Weights of a small transformer language model.
Size: 8 layers, width 160, 2 heads of 64, MLP 448 SwiGLU, vocabulary 512, 2.55M parameters.
Architecture: no biases in attention or MLP, untied embeddings.
Training: 132M tokens, 4020 steps.
Each number is 500 + 40 x the weight over its row's rms, rounded and kept within 0 to 999. Layers, rows and columns count from 0. Numbers have three digits each. The size before them is the row's rms in percent of the matrix's.

# layer 2 attention query, 128x160, rms 0.0848, rows 0-63, columns 80-159
116:534528498486523536469526506452516464518547461482501479502471470499588479495435515460508492530481447489498474572505440538496491471445510403489456516522512557493553469549472473495512513517435483513498467551528499424521473496591505525515455522
130:468490511516573511513570499429473449518523469470512495486476489512586438511420557522522480535520450466525515527535432504504502461411582411516474537533504543501546469495511468495560501488491479447518406556506446450556461490570467535525463542
090:547526479458488508460429448473505558529520522512493476475532494489543508473489424443444471446475478486481461518454486495490527518580437528486542503464486491495500595546458486451498515539546539573483532500507548458367502453504552461486542504
093:529519480494573505433467469445458478544540479512553455457490443513591472484398494474488437530490438465582464571493431467475532519457542424509509574516542525464512539488501430459561528533516496523468432503543497399483485422551495544505462522
095:486587476485496491431459489506532479523525519497509491501519452556554556483482468442511470498468497531503491527445514437459530539532523465450472527499528527430568532516462482455555521528464520570477513476493552470472501430491528549486442453
084:459502464469423437487447502536517554443442488485491496517537491539470541478581500492486495486518562477463458467525521515450446539557512559466486447496541488521492483490481517526502468465453536496490549419474533544482537513418510461509519458
106:532489499447496493531443443525546537500565500516525521580568551472500524443551485418495513434478504502471464516434497508470509481546438528483544424412502503539482546490470497546450471547498511584517558505521490585519463546461537462448486531
085:520510527566533526488542512499454462581463484533481515448439512457455458517432517519470475549519442526563521569530479538574524433462421468497469538510453436480512526545481494536471524525507447447497445598506492464528495471572499504465513550
101:529466538486406524452448510525546540452562526519518490513541512497486580486580476409495519469504544534448475459487540460464489546542512571461483490493538535495482482515455519499451487527444567585496545468465564566442525524411546486493500445
071:559602512505572526459494545486481472549476542539477472474447442459490455490431443535458491489500422464527474560453461491554534485463466512518484494515496445501515525529527501484512612527537444512485483521538515438522535459541489528450467589
096:458411475539546485575540501518509494551509498421482531540522474492484504554425549520535499432510496497556554475480510464471512446448574430519479522514474463462576539507497488479597476467535482562484440517518477464512515477559454516484459575
095:519484511454421540522469589507508584474541502503499463520475473526502567536528493419483543493469553493428576430462558481504460515539492544471475475477544501493458511478496547403507471516458581574562561451499483482487509522473566491513537460
081:514556525558563513462551488555465401480493494480457517509444510453499475486452505510454456510469435513542498559491462501523528467496404477516499504506432483468481522582524542536417594518492438458470497527454493466537510521576480460450418528
066:537428506533570540536517470513455496484495524457546525492473434495531464488452514530459449466508464496586574491434473441423547542444473448510520523464515533453503468490535488466535517434536461488547503484515467466532492452528466556455473587
108:508492464444513482532440474503486512516448503478544490514576478501530514530559493455522530506466482462451486426499557450419492556585493537454500474400552470548510482458507484416513399485514506581549524463541463557512456501518509523506457504
081:462449501563469475464521578496459441497546620500441478448541477462533553490513557424465518523445452508498486554503496476502504504518565480524460556524482440488512580449482459553503441582525501462435506447466528517459554539538564520529511461
088:506479447524495537521470536491440549565503520489508487542478386465535514516454498517522458565465469505469593475487499421467541482497489484418516489500549527545534531446508486513506473473517544475574467473530423479505503465594545557524421514
141:531524581512470495475506541590536503471476510527476492507473565454414481479550496508436536510480516540447497522450534514575464521499388562550499440497464469508447502508520568530394516489504477515508596474493532570562510601450535429474498496
148:482461476505522491516559527419474501572476493466494470467501491522559507514462521494504490523589497490564495513538412540473534488474615456515479553578496519434540460512459435485576523457515541475482448529495513477437475405494487537494524494
093:466507497564582458485571473545477457503504533485495531510482571454438523483524543507505516499488543521488464494469505534522495497513496524544408455509481401460504475583497508494489503405516443454479529499502512565566496530505455511453500567
102:542441495528436513506450554490470483578539479475479560515499499503484521519424525549566491558521568529487552504441452462528553445453571477469444514500517528492581482439544486540578434498481484503466464460518513552562512451525528531475452406
106:495476470424480487538465514459465563477520464502526515511527477533552531483459538503499499419528554424527531501523492546522466478546573451524535499508548545565570466503498503468535478551531544470530481510504482407525493509470445522487530470
105:522477500562484468514553511505470473628465566475463471472456394598478493527486566509514465491487526507502468481487471475532511526529539479475521541459497480458498537419499464523507450453463517457553524466460443501520519473494567568536564531
098:479517507487452490550453560536493454580546430473433523547495494554498528471449588501503502469509552473487497520482494483526435459524563403503492483441519488490560512459494501496505451524462473506502525434524481533542495494521464508509504394
092:492566478505559500468482505586453480500527435476504546552487519495506478499515477531543535535448482450490471533517535587486453499495482467422488472433479449540461527456532510524411455514497433514558580469549427490520499530506503481497495489
083:487478418515497486552523531480539480471452519498512467404508506533444417440439518522466488433522539538494514506498496522493512503465481447455585476532506496558515517482540485529501526511574549408506482500515523449393459463514459471592573419
104:474525542512491477501506483480558429486477507507451525471551495487488486506448450478523548509582499455519449513547490538532506565471477473458551510502502467503499500410499479520546459541503533544491532522573523498471553542489509480535499483
104:566436494501509529543478497507437569453481537546519540511515513461527456526467437562507523526425477455563611496474553513492501527489482479507485511437525523531456505522550535441500480539547457535487517487527475435509536510512478497487502551
111:543499565510472476447517463538461445482473547576456531460493552486481504516508549540501479510455564457495523499489492496612558520456545510593435511537480575518548461478568537486555478537513466495487475511490584495550532557468502507405492541
094:472593463482509537480480553526545511475444458466437444560514442501487519491459512491473496513452449490511503519490589479460463472533493504440558448508516520525488480503518507425459491413418544504533482555420505467507468476567446514517487476
100:501468490437458549530496519495482526542505504483447476558448445506482530466435584433503489488511477438485439492488502434510486460513504450483534538473549577491498495430454513544543484541424532470541456475477482496532552501509620542516523519
097:558514511522540480489529554488503526567527555508481494517499451475534567489481469467432550498476539534535481499500461500437451507532527542552480524466533470396485456583486465427492471556526486548453507414526498510528507544512517470467470499
124:484483475524557486471548520484482466557462488491507477480469483528528430465450567532537467557512453485518531535509455479497486478412585461504436531532533554483546451461551462541530506518525443426478422522507475453567506495537404554531457484
069:472420510495501506523536546528513470495431507498502518517461503485439463444510553576501520525505512481537564481485529480490427513423567516497458504511505522502495464447562501592470515484504466393537504486482491535635503569465438512538457468
106:491497475526583505459514459454454455549572490485516475474521476515584481496406504504546454516533445476546465584518451515467494494421545429503514531528521533471546503488512437464554502507533457497484442553514449444504459478549469543493425542
093:509463548564537474528609566488458433526483474493476509485467514493513465540449552571512517523579458501545532518516465543518508482384557435536461516518504502486524440474519494526511495527524441414525441557501434470574466511543415553495455537
097:539506513588587523459510551499459449582499495540441491507464516470504482467421473585527471587501473571529546554515476537532522473420509473493495513547500527507502509458548468491497539529527463457440460496563475456552453483559463558504449465
109:471594484469466455449441473590490478509435486508484508530511457484453556499557489482557461542460559513468423520518520517513515489561480510467447497511526506504462498525476506538471518537472513537477554494521574526500521515462448490502511393
079:539488507578547529505517457463467464575584549476470517532499482458526494459431474496502474514503410541523512516507484490501498450477457490502540477512461502497473532431532482526501484507531477477522422573577466417522487495575526538545476551
106:480480484494526536565538543447510545533570475430543465550463426522568465525471552473521493507476436530478551449472517457472510479484539461500519475487525479477593513458473514436589515477509523481537445470518412466459429459584510540502467570
078:541532508515526539447500456476475465517425533531483444479441454491520478480475438550458419516458457494543540555509462508542563519440477481544487567578492511489451495601528489527490578497487457455500479560484529406500559467533551510464508535
105:508483481486500469494519520425478475586445527484443499452460500514506507487443556553497454566524516511523540497564473530523536492455569454512483531475529521504513431475526450523588472476542488462515380539541461440494503443552468575494547501
075:428454431507439434572472554498521480466520520475520536520537505500454528516542483514548528524507578492507525425534552574461457489501513534436501442501488469514429514476473533484529443441553562538516525531555464536467479501482463493471512513
088:536553532456531527421475442462458456467408517518510495478453474532575389475480401503498476497491465513529473527500453443479563574468503482472481543541541540445536491540536459492484557481465531478492507535486522442469548472491507517534526477
105:529454476514558494552497562489508467563508511462496533524496433445530484499395514554510478558560474441601566508522479501524516471401598394503528480493514525478543497448501463483591473478525483519497442522577466461514492442554460573507461511
102:504474443524602499539509440458494466531564479490547517478520474480590482478418520512503453489515467492567503489552468488480485495456615425533575513563482528502542508475490440480564495483547489472498429504548478447492470443567483586531461539
082:517446462581564511521532520528456460508566504521516548520517497389503537487426466505496477570507443498556537524541465510484515469488471459494498498478467465549469508532483527500462496538541486469499470501575478490507469500527465513520402484
092:506548528478430470495477544565509532472512452539497527552464573464466491489538497486513539513478507453514424520454533536533480469534443532532460467437505495496451448509481536507454474465473441546522529471542498565530466549451460450480521425
116:461481512539426524478530574487482510508561466498513508490423499508510518497488532473474494578537504496468516470519510512588553489479552475451440541539520493491510514421453534533513459566452534436534444511502486456504539455488635532528525453
076:481473564575473496492466448500573479447484530536512480453538489519501514555535432494582500481439461506549521477500572405484567599499511456495533510502496525462478548429562486477524470490486486600444510547462505511393495505528501496551438426
077:477431504562503505496514523535547455532484588506457458488490492450466499439471505473527457474469458539460458536460546464526520465507485545524534488525462451513425520507525482604419521501466508506525508562513510554454474573518521515533503477
103:460524496512446414493489558505493495463508499534407496537519473495462552485432504521543541523497480417521517556528521564541481461488556488475488465553472445572477508530494526600502485536470483467410476557479549469464535506507489504542524388
105:505428469451472582523468542498479523522551489474594529592482459459606508537493533436490489546544476541553489475440431486416506457491534551478458489506540548409517529490426471466528461446454556515567483489528446504500480459472520517505540537
110:421394462493464481532529434496532462443551505499572535529504527458529548524493571391492461407533505481530518496483531469459513474437537488543458542524524471431585532593461515495558478457479493507520464533455508535474529518495451519456560556
103:472463435426475429559485519426519536457473524492504575538519472457577521505468515460519518522522427433551468499481508525444527429510578523463460494503535517524533407529438491533597479433547485497508438542604485487504498464517492584532560498
107:570509561459498507530522516591454508576466425505485505543457549540501521479524520509453524532512530500499523483546449547552447541523409504528545431439532519451433483531491490424451476565487506560515565461497448526572449502415495452460486530
088:518470543514496503509448384537467459456541482548506496527500530463467520477549509523545469492413517483514475478537560482520490538504452470509492489485480500571525485489492558482460473520434452513469497586455523489544560567474506475443388546
101:500460566458480532508487506543460552539465492498450488509504500469430526521456496479463521526521479451518509495436509513555584518475493488516455484501494496503511511438485549481559446538498510587549472530514519503514516493481546519441485570
099:422538555475482461468518389478531463454509435517446508499510593467446499520571520526547471490467493537427501462548548491509523550481497538518429524509473516551486406475514538555524549517496461566483457577517505593530506531503516484494469553
105:434420454487480464487563436519482456524487509494546520478529506518558505525489620503519496504552495498565422534550471517540447523522522466497465558477512489409553468497506483535487475451522477452493498494480520508465568524456458514504537495
100:481440471456507499503445398504540483453506420487605557480501538523564472533556553460519512435563512472541396537504495524580517533481497502523465535466493505473553502489507491542452495462547440521531540543505471536505494527435440518481492513
093:537563492528529581483515490495485549497512520505509513473460526567449469518525436515476539532474515513513515469437528513496515483494414514506429562414501499485428496596508480473447570513542410522493508507472433535494472437563469485447543546
100:464488509456467487499482503446576463540474434465506459488493503519542476507537539416463534517589489509440451517532503548560528526480433493476480526514502494433509481490464483511434484519505508582540509515509438563469492503478506493509475477
091:518533526544495526452506599553518419447477471478453527480562527493455538501492470458431547531482472474434491537493508496525574512407568481516449461516477473489560468499547541471471450550568472604499510558550543485510457516522517466499439452
# layer 2 attention key, 128x160, rms 0.0826, rows 0-63, columns 80-159
125:526536579485458479481423548497565539525477535499498524526581474490480538457521564516484521451482523488473509494508528488490450556559500500508548462479463486466491565507476497547502443481462513551551565507469538533408546485458545466521499532
104:501469540485462474457491510400484578490441461473457445490541457564535515540502533511509466488506450483532493534520461491469427472509557458489503466497499543491567536525482430541580505522428546557508481484490503465423609414506485520481458545
087:524530500509470521577425509522553538544491534549523545473548453525402468504474536495517558467494534540489483405512562494503506595509524555496519445476479463543494521475535608511465391496493479590535564456470513549494490520478547476509525520
105:564502508515475506497489481413504539497442474474500509473524485566499480504450531436469532456468446492553472505555476497459456509573570525446508481508531454469573525544526479504523495479477531547503472433507476507406619468509552526532509518
105:523544474462541541546460462476562450459442484492578611481453459513551438484505503443552540470481500554538487448497496469469469540532569525450531519512546409446527490538549523456527508447515493513474469417535468501512551518517540507516530548
095:517531467496501591507480538571543450547584500509533572476446482415498503478476493482541549498454471604489491454443546459510490544579482528529490488478481444526431476504587589439470536522521446527519514462518456537541469510543534489495510475
070:480583549604495599594477506510550441511548502553519548539521434475456509563467516487565536525478546490490547479442521524523494569463440543489543447501508482459492538502547620462473462495514450543521564534504450458544516538485546495492460434
088:505507497491474413423564503508451563502471464532457435468550539486489528478478496534466497513534514433472451561467449514495532466479550541470500483506470571546535476507412423567511475529472534494468444480467554486524473431481474513504500492
075:518551517519474546591441489512551436507484565520555530503492400540540466541497501510509516498442576574490523405479552499503486598486455516495536517508508437520475521515586600437484459513524455501531558488572479521554537559464535543451487502
102:517471533466490433440556466463449525527474469509453465482528555523469544486464528531439462497484479448460437575502458469521542438497556463468538483536487530510540492472446430527485504532433564528453469553463558454435565422492505539523511415
076:509509483495492468493491521513482503545401483494455482548484583453502435459541473427518440492569471510491528546532469484454543495492571505511470502590517524478512478505504439474535512459523552483475472560525447455517461468515482542494600486
071:522548534528484580575443488460561463459489538474561532583465442541508448539463534469521558500444517561541478411564590503487451549473540483546523474506494424507492524536522573438521477493522476563524479500515446472477525548516537465512492472
099:504494530460508432418545526465460493490483467505437421487499508499514561481553481490486469457555515489451433625461383493504536421489559486484533488521509554478575479515475409558536510490452539491497482492473562473471515427492478475479479495
108:539469447499503519470527535417460466494471518488472476518565495531474429493514492450528529478524478496541494571559428472442470451565568450513505488546549539453552509461439417486562529446522564514486434459472547445417524416494491518509541465
085:519550495535479618562503455448575441429545526474530537545477505518485452455492490440566556502434494508526523455511503495410415543490494520500505537469533494464497585483497560434473580425497522479478481472479488499493459538521508490537483459
114:508512593495479499463482497531539506515468493516466458507470478464466517493507490503428493532488555476444512479474581562604513537448468581568557492496476500572448478478482544496452439566489519531523532527470480542556469587524504520439479470
104:498517510496490560513477505387543531468506500462544485572511522520468464445485499457545596487457519503493497482540503551441473505496565472506493463496534527469530567494451477470515494469456577417465424475463568511435474511514486447510493566
084:484558571505539477505530468580518497480528511576466508484507498467422491515487505515470503556496494442455536515501559529555504490455405533530499484493429457504467496483541583515389490548527499566527573497479492486550470487528534483460478485
067:510467531565480415488462528483476505537463455520498553431557460463510573523516509590537470442540543491553552484492585469508596492517506502514535498487473561552450448538511462499531416493458537504548545495441481486533475511464477579565499505
100:491467526521511425444528556503496483473451473525404474379567488427512545552547460523483456554545496474532539558496500475466479454426481506537468490534496601564484486438484460476524565530513491518462446456487578420478496448603463561465517494
100:427517477486511495523467514489521510484510563474553473550572546538521463532480512506495483537501508534473576446544571524441422568411465542472417476473516482501444502504454437516549470522546519439525451517517523495418476533536497521531482583
094:496484500499486506521500493572566587500524482505467551547471495458473514509441513497483494506522531563573471447484545469517562515505466453456547529496525410589442421585481527534558474436446502552536507534473448497553519485528567451593565429
098:511456481533468530496434487412482497530437467475510555472467526557413517485527474428535527486508456495538541473550533511447457506500593568565480501467493590609487527478424444458501479523455503517513486472482499479447440478536473573447531544
107:480479518521448506470500427527562483436491520483446604479460542530444515501502429462524499536476505479498515490508605515536536528393451563541422493496506439597419500612472503552487455505518490554524532574464424490550477559503552509514547511
078:519486540543495504487526452506545442460523515422427561464460492505485527564524522487461522476518463458474524537523456535499465411459438488528411509456553551475509552542455509535489559504542430516431497458500567471499555505476448448471479508
082:504486528484508565515476497584513565569521510528526588579530539489451442452517500550539475449546457530552483494460581391565562495560485551533490528453468438556505464523487549524458459515490494517532579520466383533538447495431527485492489499
113:483483519492500541556519454591484505604478494436480549577418551517556559445516475460423454428484460491440557469472514501495471507483470532490506568453517551469519482552492513435437542575515498498542556474531415526538498507422430509511511462
106:539515496506492473507490496525519554517477499484486447601442501450483449469439537511483461499509450510481480564538384499501543492550490417523501515511496483483527497489465519497558512477533478506501491555478468498474533435501450455492537364
111:483460447446526481512543497520524573499474509546508431512530566469488464545466507489382428558477485525463520494491491543498486527492417407521505522527507514531436494448478478515507489538527510534479440485510520488474493454544486512500494415
102:466541521496521538507472457394562496437558523470444499478475442557540529460499470428517523489515593508502390484494572491426460471503491515459476483525493515571524595422495503459543546514464498514491498448479545522444539517517495468492489465
101:540513491483511542539488478486475515528521484459562537593459504570488522430463436432487541511443507525429482477486550495545448508481512513464506438530468514466467531534520529536491529523411515509531533519578510543518491523516541457518488573
102:557493515521506426522514511480509451465446520517388470508500522485498600542536445502453489463527535465452499530578521555546485508423523503472509486468478521530487438558480505575481510418469505450500547529503480472466508496548530542508566463
125:481500540486485480486518506400486538466484425464499486491484466525566531516481506472544446554504452484532456553542450535510456439487508457497488470474503554519587491513449417528605509550416566503499459481489471427456520450551484498466455555
094:462493484504518486462574490432436486456509429479478446530449544495552532492509474488515454533513473470516492584471441526533529423460531437554451513459491541498512462507477417478561548527468536445484445514504479474520453516520464477469489509
108:569496514474451487487491491433491553499438471493478475475524466542518484478489550473534496438489430488527466522539455461455442490609528482450563518511550515471555530507526459551549509448476544530491461469507481503427613405493519533517512483
080:501473489473484440417519533411455520462492480459463452518509541518562516501499521496459463492524451436493512600499453520493506426480533419509502560496492529452532516496410371508563540481467559494491430550509539465463553450488443468519514486
079:505476547513497389461484476433509515449481520487490458507490545479614529521533520516508456488485487452513540571546494466448515482451495464469506543503482517470529472545451453547557485431486529459494448525484525474407560479505432516548500491
086:467491484519536468573475493507602525468589496533544563434477483503544522543464507490486527529498486545528579422527555515468508512412488523449470492497486476587508482505523572462501457480536438505548528421530508474531496541505519497529454522
108:520542585469493479455498494445433514506421456535461415542522517502499528464529544488509462477457450436466530546502473502482487436508479516466551537486507646431511529494484441563461529529436568524476485562539564502421545448447464516460531521
094:548548483444477556457469514452478506436464467466544489565446505518456448403553451453608526450507521479506443565510507494488496505556533455503520538495586490464512584509533463524471539459458589492435441537499511514469486513510480459487585533
105:482449519449517399445524523433451562483498459506483422472558507502547518514432521541492474495503503463491408511512461469493522488536564453511536469506472534483530469427460449558576476506476508454486471529463587482480528438489540508541497484
068:520422501443507470469508490467488560496540465525533480502578575504539484500494494485423467510503486459523506495559522495485465537436545456432487492516506609490496512449430356579580487431495522488517443493551554515458435433527452481564543579
093:497529545561531549564475493572553476517569510492541511518441502457520445476531532508549513481519460503533567443557547468486473500464483497575497490502487506501430523485515593456476481514529459471535521501542481478545412564495499477489530508
113:466454435459527453502503536436492524479546485498468504457513484513524526482474520529507524485482495483493485517521421502478472487587531448489491520445526487455596501445445439486560526509486531433499454416467578509441557447518451476511475506
075:514470495497468456518514505441488534567457488498498494545487559523547449453468504450473483477497455437514530564581480497449504455488537464493486559516553567492525481534428384492563500460559548510520438536501498465430505463482456522483615444
073:528464454512468486475559523440435497552449453476450456491499524535529508449499510490526496462491446436554549573520379489454519479582530434491511515517571560472508437519495413568557515472486540516509476541510530514467532460469477518487593461
102:532544591478480411433528540527455537495464462472445402556499504460537561437535480489489486464522484458463531573487462471473556427466494463484504548530511597481494476566468460520486521465451542501504477530502567542493511473437460462508544496
073:475560525500483500499492476519546495437512548566503500439527436491471464574470499497488520579514479473488482489530576480606491460409426509546431502480491435514493536515512533493452489484586467558524524547506490458547500543506529492517458546
100:490471551417519520476483502498469510531507508443518511547493488511546495495509507473480501481484518544473476440462575462486494481474551486511485484506490527443446537564518472489522487535446494549541412506597566543519517534478451444492521608
154:502499445476492516505482495420518447488424535484555487530491516560599425493492546425525485497465463502519504491557430493454484519537547491495519537516546508438560500478480414435609530496569493451530393441521442494438541441519438534510534515
159:504543575516491501495499479562502498497501505540446472463517528469427488454526477512485478528475539494422526493459590497582493506458408562557559463514443530523483522479519593512373482564498495477511600534493478546547445529449549514444443540
095:470456525466486448483491446566538565522492513494473516467456479491568481497489516472442460523478478574527466457499573498576525504413508539518509537480504502497507449504475483489528485500547468507525466507554491521481502504493443520537488523
102:514557519545492462524466554479475501456535471485513483511524425503501520506535480484523551503540528442444514479557535531482479484487492504535502472491487458494457509507495537447396477459487541500546546561520557516544492600498560451506501574
120:481509537504493472510533538581485525493482448496476458505547486419488441511532434462502518508563554508469447508476540536549536511480514504558551441598505452520453481487536523459452470548524524509489500548524542517601448550534568510491497498
110:502568539472521471536492549542534540465559487479539494516518413419473502475473447509530548542546544517489518500466583465530486505470463506510526479495508490518442527466524560427439544493477539536480573531531591493541463566470480488504488512
100:539470499562452489500532517494480512465488470522455578488469513497534589497514511527492477479486475474478505505506477541427482455462495468465459565447484501512519491588478484567568476421507478563528493485465438454514540441523518500535567451
091:480521441443530511484502439438491538503471456487523437498400525542578477477473499424492457497468445500502463509506431516475476529535501448482494565518531525414537499492522456518639517499473493504465404461544525514464511411576487491472544484
098:526556536497478500513479450473473527547454484542495504558471491525511536457441466483461459579452492520478562487529512485523518500515455497545544530546486559537517550456458493418543430550498523599506436538523418448495531452478429516499517410
097:479451509448505497475549462514460498495502516472544505460495556588617481549520495517450423560424519490502523485423470484503452529457471473489480502549528576423490570451569443474553549564516513475387491492571525489503513420518478521500416566
101:479460486541502493489505556606553506524534490439475554461556441469462503484533415464440496465603501524497498498456547519444509483479524540460464482484502505592455453503480522466446573529512519528543537412525531535545453509502507499460534494
101:463515446491453500530555500573460441523544534469491539472529435518449455525437479518507508508566504448509517493469399512492492513611478483493478526495569495517516467517508479433505521539551515518472490473469445454559476494486533495443543479
091:557558440538521467517465498441467418505503500472570453497570454487439510551491479607505507489512467522526448567522402430489485457486557476448427458516500506447528550478526455563509536466517488470434478542524525435437517507461440531495476492
108:479471569489456508529563435550485422484484536451466632490505517563536507498492455528504519473479590439475457470421511518483480506520517544476535554494524516527581513541521504460567493519499463525463524471481443503584509508453502523468513512
090:513506589441549501492538427454487462513454567454437504492505454519542458546501536481417461538431507467475511467502527495505490489504410462530550551485525512489505565496453475518583479533566526468429445447446481497500559505496432500504505485
# layer 2 attention value, 128x160, rms 0.0548, rows 0-22, columns 80-159
106:575458545475552513492419493510468462481430511507527524519555565544522443466520471482486460511496474501530519498460502444549570510552476505471501556507454477429501547510550521483555544556537448502522500403574482519487527507542489550505468450
111:514422500540534545521483455554536486504524477458527518502565460468539533458503582488490476572406478464502529483482508485473490542490552510453501560473491582513494505487539473526534460547538477553482574469533519472490480484546485533440465491
099:529458455474506558521450502475542501448554525514531436531500490511521474477522471564523536512526512528476493498533502493549498484514494539506534419460491498469534519475493523536509453509468528488508449525469388477430484552509569455527477509
099:515448442490521547492483524484571618471586534547410498478519477462478487487557543437381478529530429438485365501569541476527434512514549480480534560503529481446470557479478498530488533481552498471464496533446510499482503488515556534530474547
094:519543539481454383505414494492464468470445539530449446378507508447483548461485499494539513496493494509473468463548500479456415493463512501537509492517522519500446469510501514456477556469541552468514485515587527445542433464456422499498558544
123:593508423448525525507417523520496540517490512541497563550508503454484554414569533528498462478519533457498476511549483436469538474450516495547448513521429462515534522499515496514520486422544548480569526469533451499470461477519506471529504562
099:467530526443535476517458550502482535477570465558594435539541436453466498532517535464543482510513474455496489507450469479509592509562518478480510522519489553523502512460503490478505474533526542554617527517393429422504461484479548493468510473
100:576494512449509520526495563485524491403535475479507473452447446516482476455525453453484546486610442443414494497519526540513473503526473521485510468528549431492472439482414498548513522498503478463549500508484511531481554519505505510514555526
099:484484528467503394478523466490497514475444497510514476566477521521539526557532459456587497509561548483486515534484506451528536525478514451484439493473481484466467516439432527504543492571554483558538529545555461509500503528421442491599549428
102:424567538508526521453502532503511466501493591570557502587486525515462473518445480486384485465470579480484487514527526560444501508526510529433524500538518505504535444491552493493484455455463531440438477487423545534499561522460544506432502536
094:522466512477435404570530462516489579577511511503456505454471473512508555454373553498501498538576471416527479487523452429499522499501507488529506507522502481514471502513540488465537538520491539596453549541497423480577500517459560486451512571
097:437452514506508598485551551480534482435492527483576526489472581426471452490480520479483453390552475462493523533486535527445499475539498546510466516553504506511445489474554519570525551545512508561503526479514456448486528568439559471483477487
109:524351474520551522527476554488459515458531401551532507460498432449480478413510516507479532512508460496564563528536510537543554478575511556553531557476491491479493489456533523527513499481517535458505501455542475484479557524491556484470440496
101:473445484460527505517509522499469439461476525537507568540430472460493547490395518541488538528460507431495543483548549472534568496521461552502519466534478508505534465551482496493495480485491533519553491473525431473485448456468469472469521545
100:577547510546485480502512478485507465544517491509485555408559464503481468454557545464500514513520481440566469461489488512490428488435511526536515417517540520528521557440482500478488505493502577530449501431508545535502499490542544502531474534
100:508539516435454548508496480491428588558525452560509555456500522459476462451419560471536525515508476409571541509512487466536554547565498482570457518468478511485527566401497495529480445465527546501493487577537504456560488481469543489549497478
112:559514477538526576494482556519476457498500530486435583517505491472449527484527518558467474449491509435544513501479479400562516492512470469538515535536460497447466525513408477492545547488505510565519493522503465451513485508541523502546563469
083:505460472448499519511533428532388538545510540489491431503532455531502516497539476531507513514456513480551559496506499525517500523537484430442530464431489572483547548468446508538480479531509523537466502553533496509467535480473507482502488562
095:519479475468587534510481520499535537498516516569534502496460480512507568481516501449446514492515424509441610511492506497474604493532471531522541536550484493504492515522490481514466456512524547502509480521607508510510498476457507500559500491
092:479490482562511481530531506521535499498548486487390517544598514473497551594487477552527535573517518499465506460438487416464467499431496503467570464506486512433500500546421508484527523536440474562500471556488533451472463480529570520537457528
109:522487528568425507498551484523529551439477484498435493484523538431513594470465516557576501554564558476529444505489539495450506473516517494494502492407492490485477471423506517506505518477539532518460503552506587507501496469529465483554471524
093:474434477456524557499487480486513500513401509515470513440487446559518439482517532511461499550489416553484473493441492530497444506482548556494411531474521490510523560461585498470450527592576470430504525510525445508513565482458537514449533472
110:544508550482454368525555514556519497526537449451486437503520451509512550472475489521480515547490522539450498478462437466501473487465553511435537459499490550505500385549492500472508454518485598479445516504440476466522428499549553464494481460
# layer 2 attention output (transposed), 128x160, rms 0.0461, rows 0-21, columns 80-159
106:499518470493460443489512442530494520540447520536520566500418489523516456569520471542442503503411565519454472561563498553494520492549448464472501424478495558510463498497577506543511492503473501453515516538504486387518438487489486528493437514
109:532429572499449546521549533491537502546463497456540461538484467608530476528480472525530497456487510574444492494559482455425535534507473502469511559486513464521484555431542421492462496446498541523509499553440506460400428485502473514497485511
097:440563579504478438543488546467456493412515526528499572496438524525450520498518509529444427516604468458491423472524488492429541570451430480510452524510537493480494486510503552517525557473512445427526533491531474522580564554480561468501496490
095:450532537558561481440479513437517459494461479426541407542554502509500518535469545606515511497521495523498480502405479526443493511496453478518493427493519476436524521465508482487455535539498466490570470526577550495471551475530525496476554435
094:519452392517501485412572472576563493475540497550448555562545548498528502478489500506548516501558453541476568454491475432417518524513476591483461517512497528588504491500477635497476475497418573479478464495439433524478529488458468504458505551
123:463544509548446494510447489432447518446475417487420426533485476531475514492538564466422532519575488487469447531581547480477457506477517401460506510449509496512537525518540444501528523462501448452550469572490486564470488447519548509538523501
096:514459539397446535451517541489495451492453465515412499468511522506498487474526503507504446535482490580504525456479534580453481486549572511504554472498512508485467507352525518515498527441496514525487406482508483488478530545461541485499461445
098:480594454486486444487521494516517443477526477506510551534450582462431555510602524548523472551480467495475505524497518443434520474487444441499478527524529522498522509465503552463550525528511481475513554539460489509608573475483485535532463551
097:494530487471518525479529436473446517496515478430488550525473443431484486462502444486487547578438484534528526524612478506513466409557518526484495417460465529491428488528549548448487580609547500447532482466490481543543461488489498527545411514
103:491509505496525548545467514584546550528462487546452428453480501547457546442523553484502444505554457468522443464397563512534533530491488473486465530514535466582527499449414510512451447443466518480496551488553544517482525555549478506543570455
096:518569518490492517467486508484512495605523436484474538448495507470543493541466556514550606459469451569533576457485450492444498567440544546514483596455510453466531511451551475531499441495539549474443465461451557422388552563488452505483562471
097:611450540444476488446492507425596488503470444463486483475472449484481486518491442594453453528494467496512510482432521566483488514534487579517492500483508538522571458463525537522551520510506437506489471489485645510475573556495500510499508572
107:535509528510466472547495504561546511525474481595476486481438492532550507599453530589482488427504527500442500535429508486524464534457442482469554539549525490454542502482537564508559497437517470456527528536439477464521492544520525536509444482
101:577503545486500487530510564537495513457531454541481442476442560551459532508470524467465535455559461436522535439562513494472506530484484559500479572512478471514461502413467503497515536438487481448529571571447474468530572506489462527492469520
098:462485481529557492430427546434504480400545550596505519529484537502514532486516509485503570490495496466495464492416519525509530496514586422472530523518496477479582474544540372515516489539490550578542514509439581398416466480518496487437526542
102:553505566514483476477467514498462484483490465460506493503444531412514503569512572505464577466515486538580548395487545478592519539497583475527472513448443595500504465449511465471484517548449546502493511452488481501491508484479466456478467502
105:490537504586433512514488466502462484534498412506558451486530586527506498496466539487427507526568562481497551519504491487527514516474419464458528481501457659442470520459520392499514523457426453524509521523492548460453477500522522528508546587
084:461511457480485550610429583480458516590525497474560471488425538472420538549505551448527500449525478530553474547513495461530471449524556484431473486437518468434515533510478460420461502495528509531409479452464417555489431468553520499567520513
097:507489481501535498470504463516536523487528532590417383531504519554428518548533516534438548513504461460455575549469482483532428423484540469469482413496484491567482497522547472536535540490517444514515505498474488551504541469473545490504490471
090:439432490495429542564550485418417500544588520488561562472531554564551493495430484512520432573531456486532537479504534529440527475360428486509562502458526566479507545502528433499478551491457534497440521458521477505439541518476487520499553456
105:490480527544558476495523477507549549426546499415521549530528495472560457466497473525493573488475537508541470450491531456524451463570482589506517476441498546440543427556517471511425542510499457476527537424505511550492478464449491432445525483
095:553460437542546521416516477504503478577445588558490485558421529503487502526466544520501462454527559525472503468492439505508459566532462514482459530480509381511504535531516575529552385460566506487491483482541557497452456516497529459526494490